Weights of a small transformer language model.
Architecture: RMSNorm before each block, no biases in attention or MLP, untied embeddings, normalized queries and keys.
Training: a variant of Muon for these matrices, 7782 steps.
Each number is 500 + 50 x the weight over its row's rms, rounded and kept within 0 to 999. Layers, rows and columns count from 0. Numbers have three digits each. The size before them is the row's rms in percent of the matrix's.

# layer 9 attention output, 160x160, rms 0.167, rows 133-159, columns 80-159
089:473464563514568515495476542490535563555514556505470507584586444560482464495490558541453484478606477532463578489518598479437454471495478477517524501496537463510415510454509546419434479448522617565550504542470517467533478522518485539551474504
101:508528547517506401418503557386534540486453502526452477458484534537437645527506456552540363571498458452541480458547594454593418465502511577558505559614518499496492515587538465513517478483581424565517552433562491456533478519439475499586542531
096:515511507520530525504552461486467440453582530474550540473560465422412550531443499437527409584494525461545451434494489431463506526456457431519559471424501495419488512534507554424397525492543483475418534408560546553479423476498547602538542472
087:576487501486421525486533421458561544642502601431456401507519505374530520579473471522454428558478552464468426502538531594491504399457477489550552447528411511508531454520450514448564507562564509538485416498583470471544520483418526388466480566
092:480590426487469492531592474442616511637393481637434521518460507542488548489527443511521460494536535496501487591489502485459541532509540460427472547538349518453488457458544479533553464392513468471390473414416495505484505525453462460541480498
110:559418483503509531546512439554386504549460430501566543434450483590551450449470581394514516490460541540526507514489513491444509468550505405420544462494521457516521509526510539456466507475492538433523410532527530435429532505597474545547565569
098:539586513469544482510483508507489527501482488467564527498507509470489398606457570475464513476515503540535450472489525509561493492498413511513590456446501387551546459529420482510539543554449556445446623511549474504508519405606558540559484488
095:472579489517531500495444540642463555451486464505457500519463506471440481539491513531536551441436401514565464463580435463487436527498534616484497502484349418536526508505555467475385515500470553558529495484459459522464456414459475482521417402
090:517430463577516602475520453549436601447439577536539443530506486576466475439560515491549473477522569474449463419465467605488425510592526608459466462503526490530498534506550400559482528616445424505548532553554428498451506501577439513623552516
096:513538482527517400560499468506461442568485522521525506538444504486573457510476534527437525501626521428582615480443421436486498471496576523450412535523491529422511491555451559500537480512452615500481507443565591545461515566533491395549479561
107:507558468573516489580522477484521525489539478445448531399467485551519533400437497479550475522478394406401509542451496498512414482471487458511438543521592527580471485468581555477466496485425568513512526489540442529477542550487573475511558574
100:572591403422531529477434505540462503471564462448467555442480550442480475418462439463494484473422463510469575394526440467414412507499448529549496494474532556489409484415472492432467550421525481452484487517508546519448474608518463418440471432
091:527442484398560504501501496451500568508510487595484539590520561504466566547439472510427524433534590500500498543463479521560525525466496504541467554569424593448504549546518467508503432499551434584437487526490484427532570564452511495550472491
090:534513584466632519512597482393503462481528497452507465438544462612560513513473453498490558509504512495481530402523552505478563547530430525488460461550524532505538363474421553511461501479512534535561387505592494472459551509510416529458530619
082:467509532399454411455463456431484464445528433461547463558585500492521479496505475503525580492527453478501542430500496527546463486535506409475565388511515452528434409539454544515542479565466459551442471522539542626532529479545563515543534451
110:528430535456567574524514366524507416554529457502481503440484411413507457474509549504511511483443453416506537426491438460473432404427487447546542558485534453513528410486452520513485464456468598539547493454539478541460543569578481601514569537
096:580518477574491511514462489593494502504530521501453492515511542554423486542481486505520538509500522506518499500499472510516487502614456623470534504515541430525548528452525564408550404488465455504524546467612465442491521522525437557516526474
103:421648431533538380453568493514410530515480488461531496493362549444520436524480475546519485443457567496448532393501495501479537526525521427488483562468508563461421558483465544617549511553563443519453515535504525423432535540471456428523443519
095:443506483540494468495475574526415496499472496371527460508458532446507582495520466502610500564459546551452494507518428537481478441480527499545575425470504549482488511483490493437484468437471486443625545403477503496508502417516537407527562579
092:521519562500559491533467574465537514463419458481497442550555483571485469414622499472447501477413501500606554555573519618417484483566418480492509467519506590520525493469481527472431501565503571560493541497475405546470601441560473534511538486
111:583418524532598531566416422515492413580493552490538528389464511572512479578516533430548574468448523483573507515572478496491501611537515530500457453537520511495455513525539538479494518406470480512510568496413535362576493576435464483475477496
104:487488484472576400479555471491533520544540490497434422530485455411436462502534501462514532494519607475547503482476569471542538529440591522583499469410524458516580617596458537439548530456499397505414523519457554566519486516425464520520505474
101:486463517485531482519487603582574540551476440575474495496540486556515527474546496557575432541471624512544567499561459468427429498467513438438506485645498469534485551415497472507420462497469576497445554498534539498540446516489515484489528516
099:453501494516570437426448482571452546384419458375508404434518475489565431477547506487561466492422552540492566466497413565468566480545465506415551451541487480525445530488456546498576469423410524459544496515539508583495587428500441463551559405
112:550477429440572489564461537472402538371548491498535531440495402539501453463539518554504627497563482515475571464459448528461450530453564518491520430442525522513476482481512469580448499531526495483573549494484449539547451473473467578513554423
109:528489480498617513636517545475583499551527548433485517502438486584536479458510490503468528426520423518494428471490475536528451502489505447494583522579524531565419491524526483444444576469449522510490546439357571481499473447492500559511444481
109:511492409565489504468436532469510542445618561418415484488445570592473464545517525518435473454462547504557476464528539518451480440498394430467479491465509550465423589495472512458402635439550516474531554518487589558497467542524520499540522475